config.yaml
positions: "learned"
attn_scale: 0.177
init_std_qkv: 0.0395
init_std_down: 0.00699
lr_mult_o: 3.0
beta1: 0.95
decay_shape: "linear"
Each number is 128 + 32 x the weight over its row's rms, rounded and kept within 0 to 255. Layers, rows and columns count from 0. The size above them is the row's rms in percent of the matrix's.

# layer 9 MLP down (transposed), 320x160, rms 0.128, rows 270-319, columns 40-79
size [112 102  96 105  98  92  95  98 112  97  98  82  77  92  97  98  95  94 102  86 119  98 117 101 111  95 112 112 101  87  98  90 116 106  95  84  90  83 105 115 101 102  85 125 114  98  96 100  91 108]
[[179 129  98 146 162  87 133 109 155  89 124 144 136 165 137  79  92 104 124  99 129 143 130 121 106 145 135 209 155 107 135 122 117 176 106  93  98 155  56 105]
 [110 105 129 106 159 111 166 123 111  89 119 128  63  76  45 124  98 135 122 150 163 144 149 146 133 117 139  77 142 136  84 140 125  95  87 154 119 189 125 159]
 [144 145  46 157 109 136  91 179 101 117 115 196 127 133 103 129 132 124 136 103 143 113  61 155  80  76 108 174 130 141 107  71  82 111 175  89 143  91 204 101]
 [191 124  83  91 131 107 161  93  86 126  52 111  68  54 156 108 141 114 121 129 139 125 102 133  89 163 114 147 129 128 193 149  97 119 117  88 166 139 131 150]
 [103  67  60 118 120  74 153  99  90 182 133 116  91 167  92 147 129 131 182 109 125 120 131 103 113 140 137 133 125 105 204  67 183 145  88 142 108 118 155 165]
 [ 82 129 141 180 103 111  53 120  94 108 160  79 127 119 135 132 135 134 218 120 155  92 141 127 101 143 116 128 133 127 119 127 116 190  80 121 107 131 214 108]
 [130  93  79 159 143 149 156 167  94 113 107 113 198 136 148 185 133 144 109  67 156 110  92 166 120 133 195 157 139  72 146 176 100 171 178 153 170 130 138 165]
 [ 78  88  54  82 133 128 144 145 145  90 161 138 117 100 128 130  90 174  99 141 191  98 140 196 140  85  99  64 104 120 130 149 150 112  92 136  68 138  53 165]
 [115 100 109 160 116 156 141  97 103 100 109 120 113 125 207 112 133 185 125 159 146 101 143 129 144  99 192  89 130 123 170 149 104 199 109 136  90 116 117 134]
 [139 184 147 115 158  79  63 111 161 127 139 136 174 163 164 124 123 122 148 138 133  69 130  78 161 139 139 113 187 172 142 122 108 173 116  62 130 117  70 137]
 [ 91  97 153 100 125 130  98 154 114 157 123 197 155 142 147  96 144 163 131  95 147 139 132  89 177  87 152 130  96 102 177 109 178 116 139 127  90 151 107 116]
 [131 100 162 126 177 199 150 125 115 119 100 125 154 151 127 182 144 112 160  95 113 151 137 125 115 156 152 114 140 135 110 191 113 176 132 146  86 116 157 135]
 [108 179 170 118 177 144 116  73 126 117 114 141 152 168 153 114 141  78 150 141  96 137 150 172 123  86 112  89 140  84 144 126  96 106 114 186  63 162 181  75]
 [171 215  44  92 141 104 125  85  90  84 111 115 147  94 135 144 123 102  99 126 110 129 125 144 108 153 117 125 127  40 116  81 165 142 213 152 155 147 147 102]
 [ 92 139 123 112 166  23 168 101 147 142  92 157 133 152 112 125 163 120 161 138 146 123 146 132 170 125 156 103 151  56 172 129 113 106 149 131 152 152 132 128]
 [104  79 116 134 167 148 128 164 165 126  78 175 151 168 116 145 125 131  73 119  39 141 168 146 136 133 150 123  80 139 122  94 173  68 128 140 162 128  68 135]
 [147 149 153 118 121  60  74 106 113  70 108  87 167 131 119 149 119 146 134 149 122 142 151 161 115 125 110 113 114 111 111 131 118 136 138 214 132 109  93 177]
 [ 78 166 151  82 145 150  74 107 110 128 135 133 156 127 137 165  88  77 108 127  62 152  80 186  55 150  96 116 143 141 136  94 184  72 156 161 169 130 142 140]
 [105 123 143 141 134 130 162  95 103 103 157 124 142 100 174 127  69  99 132 139 158  69 128 125 119 163 162  79 171 188 166  93 180 143 166 114 116 107  67 131]
 [112  98 137 113 128 148 199 125 112 143 220 141 109 153 136 124 154  86 143 162  90 132 132 153 126  88  76 139 105  89 115 119 117 182 144 103 153 109 135 162]
 [143 121  65 108 112 202 199  87 109 130 156 151 158 159 145  97  89 157 155 134 194 122 108 142 154 167 188 192 110 155 142 105 104 139  95 141 131 168  81 148]
 [130 140  80 154 137 136 111 157 124  99 171 164 116 157 144 144 116 155  91  84 146 134  89 139 180 151 158 141 124 119 157 132 110 109  89 200 125 125  70 124]
 [148 199  75  79 165 155  90 149 170  84 126 166 113 146 125 144 169  95 138  66 146 154 159 111 119 141  74 103 194 105 131 107  94 170 202 122  99 140 225  83]
 [ 96  46  61 137 118  69  77 196 135 137 162 188 146 117 107  92 180 173 138 163  94 171 138 159 126 131 125 166 127  90 131  98 106 169 137  85  78 122 151 160]
 [112 121 160 122 140 171 116 100  97 156 152 117 162 142 190  86 145 158 127 126 148 158  97 158 164 125 106 186 148 113 163  72 133 120 122 136 133 102  98 114]
 [128 167 123  99 188 110 143 179 111 126  83 156 114  84 134  63 133 166 126 113 221 179 112 172  71 142 134  92 146 157 177 166 146 143 143 112 107 131 124 179]
 [165 139 124 139  72 168 130 159 158 110 134 110 153 137 106  58 183 172 107 155 170 137 198  94 153  64 136 109 130 103 152 165 117 141 108 133 116 127 157 173]
 [104 143 134 100 129 133 164 108  89 138  91 125 135 113 105 100 115 132 122 134 151 133 107 201 128 134 114 142 104 144 121 138 139 150 175 100 111 132  95  90]
 [ 98 144 104 141 127 119 118 136 144 128 123  87 142 116 147 111  94  87 113 122 135 154 113 171 117 156  70 191 110  97  96 143  95 172 125 117 135 103 134  46]
 [ 97 100 145 123 128 120 114 177  95  45  95 145 119 145 156 155  87 105 106 170 122 139 171 219 171 136 113 162 105 130 133 183  88 116  74 145 128  74  82  82]
 [174 148 162 143 134 144 205 172 171  89 132 129 109 124 146 120 127  77 169 171  36 164  98  67 138 196 145 255 122  93  94 112 152 144 145 152 117 160 177 114]
 [120 150  86 131 117 121 163 150 156 114 106 191 104  84 150 114 204 131 149 157 207 147 142  94 169 125 157 111 156 115 120 161 162 118  60 129 146 124  90 153]
 [160 149 154 108 146 100 130  88 123 109 150 119 142  96 186 126 122 132  47 179 209 100 152 161 128  73 106 115 128 133  94 114  95 128 147 125 138 126 121 121]
 [161 105 159 128  99 140 113 113 164 130 126 147 129  95  75 157 160 177 173  88 157 115 112 141 178 134 131  81  91 170 121 160 115  59 149 112 194 154 149 107]
 [ 82  95  76 164  76  80 127 171 123 186 137 124 116  92 112  70  93 128  93  97 117 107 121 146 198  71 164  90 104  77 136 113 109 112 128 116 161 115 128 120]
 [ 84  66  97 112 124 150 129 164 127  95 159 116 129 157  90 207 183 105  89 122 127 133 105 166 164 125 187 110 138 149 152  99 101 117 158  85 196 155 177 161]
 [ 70 107 111 140 181 102 110 139  69 162 118 113 128  98 118 149 107 148 156  83 145 130 146  86 150 132 105 178 163 164 134 157 209 149 146 152 141 186 148 188]
 [ 98 155 130 116 157 117 181 160 157 149 102 106 110 164 151 161 168 129  75  88 184 150 141 163 126  77 133 119 136 131 181 125  87 133 192 121  98 143 140 139]
 [ 99 105 155 170 174 149 164 112 127  89  80 101 103 150 133  55 118 130  84  92 133 150 147 174 135 143 132 106 144  53  95  89 178 122 174  77 152 136 125 120]
 [130 150 179 123 173 164 159 102 153 128  39 183 135 124 127 104 142 179 173 116 131  95 188 123  58 116 121 171  77 109 171  77 166  94 117 138 115 136 120 146]
 [129  87 152  53 160 114 179 189  98  84 140 154 120 149 128 128  90 106  91 158 144 149 162 109  53  95 169  82 127 140  74 152  96 146 147 138 131 149 113 133]
 [ 96  76  90 124 158 116 102 157 157 149 158 177 182 114 167 134 161 140  86 118 102 133 154 124 101 102 186 130 118 120  77 110 129  34 179 169 134  99 130 102]
 [ 94 166 190 177 117  82 160 176 117  70 156 139 142 143 141 142 111 143 148  71 129  90 116 134  93 122 113 162  77 189 135 131 104 166 128 140 126 150 119  87]
 [139 180 181 131 161 131  67 123 136 136 134 139 104 113  70  73 144 133 194 148 131 124  47 143 102 132 101 198 177  52 120 131 146 170  81 145 154  95 142 109]
 [136 112 173 100 122 151 123  68 165 129 114 123 105 133 213 104  72 189 125  99 152 139 121 158 147  73 112 151 163 113 131 107 157 127 126 130  74 119 127 117]
 [132 130  79 163 119 148 125 161 111 129 123 130 114 163 135  77  97 156 122 107 104 100 157 218 141  71 135 131 133 134 135 149  96  95  72 203 138 116 104 120]
 [127  80 112 119 133 132  99 183  78 104 128 142 143  91 171 118  80 116 164  61 145 121 157 123 143  90  87 126 199 174 148 100 124  96 123 117 166 120  83 168]
 [163 161 144 138 108 143 153  67  95  98 123  87 164  86 147 153 109 126 162  92 121  78 213 131 141 141 145 129  59 122 131 184 159 139 130 108 113 101 107  87]
 [172 164 127 117  77 132 105 104  69 150 145 204 116 129 167 125   5 107 134 150 126 101 135 143  75 157  90 105 110 135 160 124 139  99 146 135 165 118 162 135]
 [ 31  91  91 122 122 117 109 128 138  91 157 112 139 148 125 110 185 163 157 149 183  89 137 194 168 157 189 127 143 144  95  80 117 118 158  92  83 139 107 129]]
# layer 9 MLP up, 320x160, rms 0.244, rows 271-319, columns 40-79
size [ 96 100 101 103  94  97 100 109  98 100  79  84 101 100 106  98 101 105  94 116  96 108  98 110  90 107 108  97  96 102  93 105 105  94  88  98  86  99 110  93  99  87 116 108  90  99 109  89 100]
[[164 104 145  74 149 191 161 110 167 125 146 105 141 119 105 104 140 174  91 109 107  51  85 128 154 144 134  86 156  87  82 123 130 120 160 116 127 123 151  94]
 [135 116 103 129 117 125 132  98 153 129  50 130 132 169 126 151 161 111 196 109 130 136  89 129 151 119 128 100 142 114  62 161 202 134 162 105 123 161  92 177]
 [119 128  96 135  97 131  76 163 128  87 132 125 162 179 115  93 192 108 116  35 146 160 129 144 171 156 150 123 153 121 209 140  88 112 111 145  98 136  61  77]
 [ 95 132 188 129 121 112 121 169  88 102  80  85  94 149  98  95  71 138 154 103  75 128 147  90  95 135 160 150 165 155  98  89  86  69 134 151 161  91 149 147]
 [135  66  86 104  96 129  93 175 135 179 119 115 213 155 146 163 126  96  95 105 122 155 153 200 102  77  86  87 108 143  70 131 167 147 103 157 181 166 149 114]
 [147 112 123 140 115 113 127 139 164 142  92 121  92 197 129 100 166  71 121 189 130  80 138  97 144 145  66  75 101 167  53 122 139  88 126 140 155 125 117 132]
 [ 75  97 127 126 133 144  88 162 161 142  82 171 193 200  95  50 126 166  83 120  88 158  79  63 149  61 100 208 126 119 135 130 113 150 147  77 127 143 138 111]
 [147 142 214 114 142 107 137 155 143 138 168  97 123 106 113 109  92 121 120  59 126 176 174 176 134 105 138 128  92 123 110 157  85  96  92  55 152 140 144  33]
 [169 143 162  97 181 141 112  94 104 159 125 145  84 122 136 141 169  87 142 121  95 153 173  66 141 112 128  80 127 138 105 103  90 135 168 151 112 149 126 155]
 [100 158 158  92 183 155  92 128 145 147 123 142 106 130  77 130 130 104 125 106 124 163 200  69 145 111 165  70 109  79  84 144 146  73 127 175  96  78 154 106]
 [ 94 207 100  96 158  78 107 110 138  86 153 120 111 152 105 121 122 134 147 165 114  85 137 108 184 119 120 137 153  96 110  80 208 116 128 192 180 146  98 113]
 [123 142 103 136 132 135 151 114 160 114  77 101 158  80 143 115 160 152 124  93 108 117 136 121 188  76 149 175 120 157 121 103 180  79  62 167 118  69  95 159]
 [163 133 120 152 126 139 151  95 146  96 103  94 152 121 180 132 102 122  75 162 200 170  91 166  81 150 130  91 127 100 137 121 106 160 100 187 120 147 130 154]
 [103 179 135 134 178 150 103 141  37 150  82 191 129 135  99 177 138 110 126 130 177  72 121  98 109 123  79 146 131 130 104 127 114  86  69 116  89 137 204 115]
 [147 177 113 134 138 155 114 123 108  56  47  78 115  65 108 117 115 182 166 138 128 161 167  84 132 152 150 128 173  69  61 166 122 166 134 157  78 122 169 133]
 [169  61 105 192 121 123 172 114 127 128 140 103 136 152 126 150 127 195 126 134 104 136 117 128 123 101 204  73 104  67 131 142  95 127 139 181 159 102 107 177]
 [131 108 105 159 148  80 120 155 156 160  79 156 108 135 114 109 129 125 188 109 108 124 115 117  81 141 141 170  97  91  84  72 200 133 162 145 129 167 112 157]
 [ 96  96 132 145 149 177  84 114 149 116 146 100  82 108  89 112 133  99 141 201  83  80 104  88  53 123 166 158 136 121 102 127 126 100 109 138 111 135 134 111]
 [190  77 110 120 153 109 105 114 104 146 156 134 160  96 117 119 135 162 120  93 136 121  97 104 158 152 154 120  99 139 163 200 159 106 135 122  56 152 103 137]
 [163 126 107 124 158 168 139 122 128 122 112 170  52 126  93 138 140 117 186 118 158 175 163 127 131 117 133  83 142  90 110 196  94 114 111 167 101 158 143 102]
 [142 132 167  96 139  82  98 106 147  73 101 122 144 120 103  72 220 125 185 196 173  89  94 116  95 141 134  97 108 142 105  92 123  95  81 142 147 142 125 132]
 [104 115 112 141 170 155 166 116 142  90 172 121 119  99 160 160 114 139 118  90 105 151 142 117  91 152  88 135  90  47 110  77 110 179 109 162 126 177 170  88]
 [141 170 150 174  77 137 126 128 153 117 128 127 110 184 106 152 164 142 178 187 134 111 117 138 117 196 138 155 143 129 106 130 131 131 144 101  51 118  84 220]
 [ 77 131 120 108 139 131 106 138 138 107 108 135 111 149 200 147 132 144 185 117  79 147 136 160 172  95 194 128 138 154 169  56 167 108  95 128 101 116 170 115]
 [155 100 132 117  93 176 140 159  96 168 124 105 108 119 148 113 116 143 130 129 146 173 147 128 176 188 144  96 112 135 149  87 119 124  70 184 193  95 133 117]
 [ 96 157 141 116 166 166 131 108  85 138 117 175 142 114 130 134 119 149 101  74 127  76 146 160 134 135 140 111  97 159 149 181 101 112 121 122  64 195 165 124]
 [113  85 128 137 179 143 136 107  86 155 159  76 114 133  53 158  86 198 134 164 155 166 165 102  81 118  95 156 137 145 141 167 157 164  84 119 118 136 171  86]
 [109 106  87  74 112 149 138 121  78 120 125 132 127 110 136 119 180 178 140 104 182 112 117  66 158 143 151 141 134 129 145 122 137 107 136  59 141 102 198 207]
 [139 151 117 116  51 104 138 129 111 173 106 130 183  88 143 135 142 169 120 109  47 113 196  87  82 165 145 101  91 149 130  96 144 115 170 117 157 108 137 165]
 [158 128 128 137 157 160 115 158  83 140 140  82 123 114  70  96 114 116 123  98 124 132 142 123 216 140 131  76  69 150 146 119  81 105  85 150 134 146 170  85]
 [154  90 159 112 110 154  78 173 150 136 105 115 142 164  94 125 166 195 125 110  91 142 185  98  67 172 103 150  79 115  99 144 118 134 163 163  59 176 109 127]
 [131 153 141 121 122  77 159  91  78 126 134 147 183  93 171 130 121 161 121 118 170 111 147 166 140 143 172  96 186 100  70  64 117 155 114  99 153 148 127  95]
 [102 177 171 164 102 158 175 136 114 161 104 222  85  96  92 142 132 123 164 181 120 134 184  69 167  90 149  73 164  71 170  86  94 107 131 120 150 161 149  69]
 [135  99 152 155 148 149 153 102 114 169 143 144 162 185 127 127 114 157 139 160 200 175 138 123  47 125 103 113  93 151 100 147  79 123 104 159 128 149 147 170]
 [132 156 115 126 123 106  95 130 121  54 142 172 116 133 107 159  79 121 119 177 108 146 135 151 110 125 133 132 151  81 133 119 160 132 175 140 107 128 153 149]
 [167  53 151 112 157 189  95 120 176  68  97  93  99 133 204 114  96 148 100 148 139 107 115 148  91  99  84  75  45 143 134 157 118 127 175 121 166 139 123  92]
 [144 105 142 139 119 143  69  89 120 119 168 139 139 139 117 109 169 129  92 190  91 144 164  76 106 109 110 163 149 146 137 177 139 149  79 129  95 189 102 162]
 [177 171 155 134 168 116 125  85 120  95 105 175 127 119 193  39 136  88 142  66 190 113 156 141 163  28 125 120  92 136 134 144 108 120 120 136  72 139 137  94]
 [172 120 170 109 148 132  81 139 109  55 127 132 146 116 120 164 136 151 120 155 180 112 121  87 144  56 153 125 139 146 172 138  96 140 130 162 138 114 202 103]
 [105 178  73 131 136  72 153 127 160 125  55 140 158 116 133 123 159 131  73 121 110  98 144 155 136  86 105 140 173 158 147  32 107 187 116 125 155 119 167 154]
 [139 125 112 179 108 113 165  73 175  89  82 156 115  92 166 128  49 155 145  87 133 170 106 125 163 156 116 105  64 183 171 163 145 129 144  91 123 158 109 116]
 [120 165 162 159 127  97 114 155 122 145 123 107 146 153 149  90 149  97 102 129  99  96  94 110 132  87 110 106 122 130 183 106  88  94 145 106 144  89 137 124]
 [ 47 121  77 128 124 123  94 127  88 161 130 122 138 125  99 159 107 160 110  71 106 164 178 164 151 117 105  64 122  94 132  91  69 136 136 134 145 166 118 144]
 [ 82 133 114  98 168 133 136 128 135  62 115  99 140 122 135 171  76  80 158 168  98  77 116 146  94 156 138 114  96 145 123 127 135 132 167 141 138  87 119 116]
 [129 147  78 107 152 146 146 114  92 141 150 126 175  98  90 114 113 164 129 118  60 144 164 140 148 132 181 152 167 100 172 142 158 106 112 123 191 154  84 111]
 [163 197 171  78 168 153 121 187 140 177 142 118 178 119 126 164 117 145 113 131 143 141  96  98 164 147 115 197 113 190  97 114 115 110 100 110 140 144  94 135]
 [ 88 147 162  75 153 157 110 100  92 152 119 157 181 178 154 161 125 107 107 129  81 131 153 157 143 132 124 117 149 105 165 132  78  88  94 139 134 192 121 165]
 [151 103 117 128  97 109 139 121 146 115 158 137  88 144 110  87  86 164 150 182 114 110 119 115  93  94 118 104 162 111  84 120 177 130 122 141  93  91 126 110]
 [110 150  74 154 172  78 129 153 148 107 143 159  57 113 166  91 121 121 137 119 128 100 117  55 108  53 139 123  79 143 127 105 131 116  99 113 139 145 106 131]]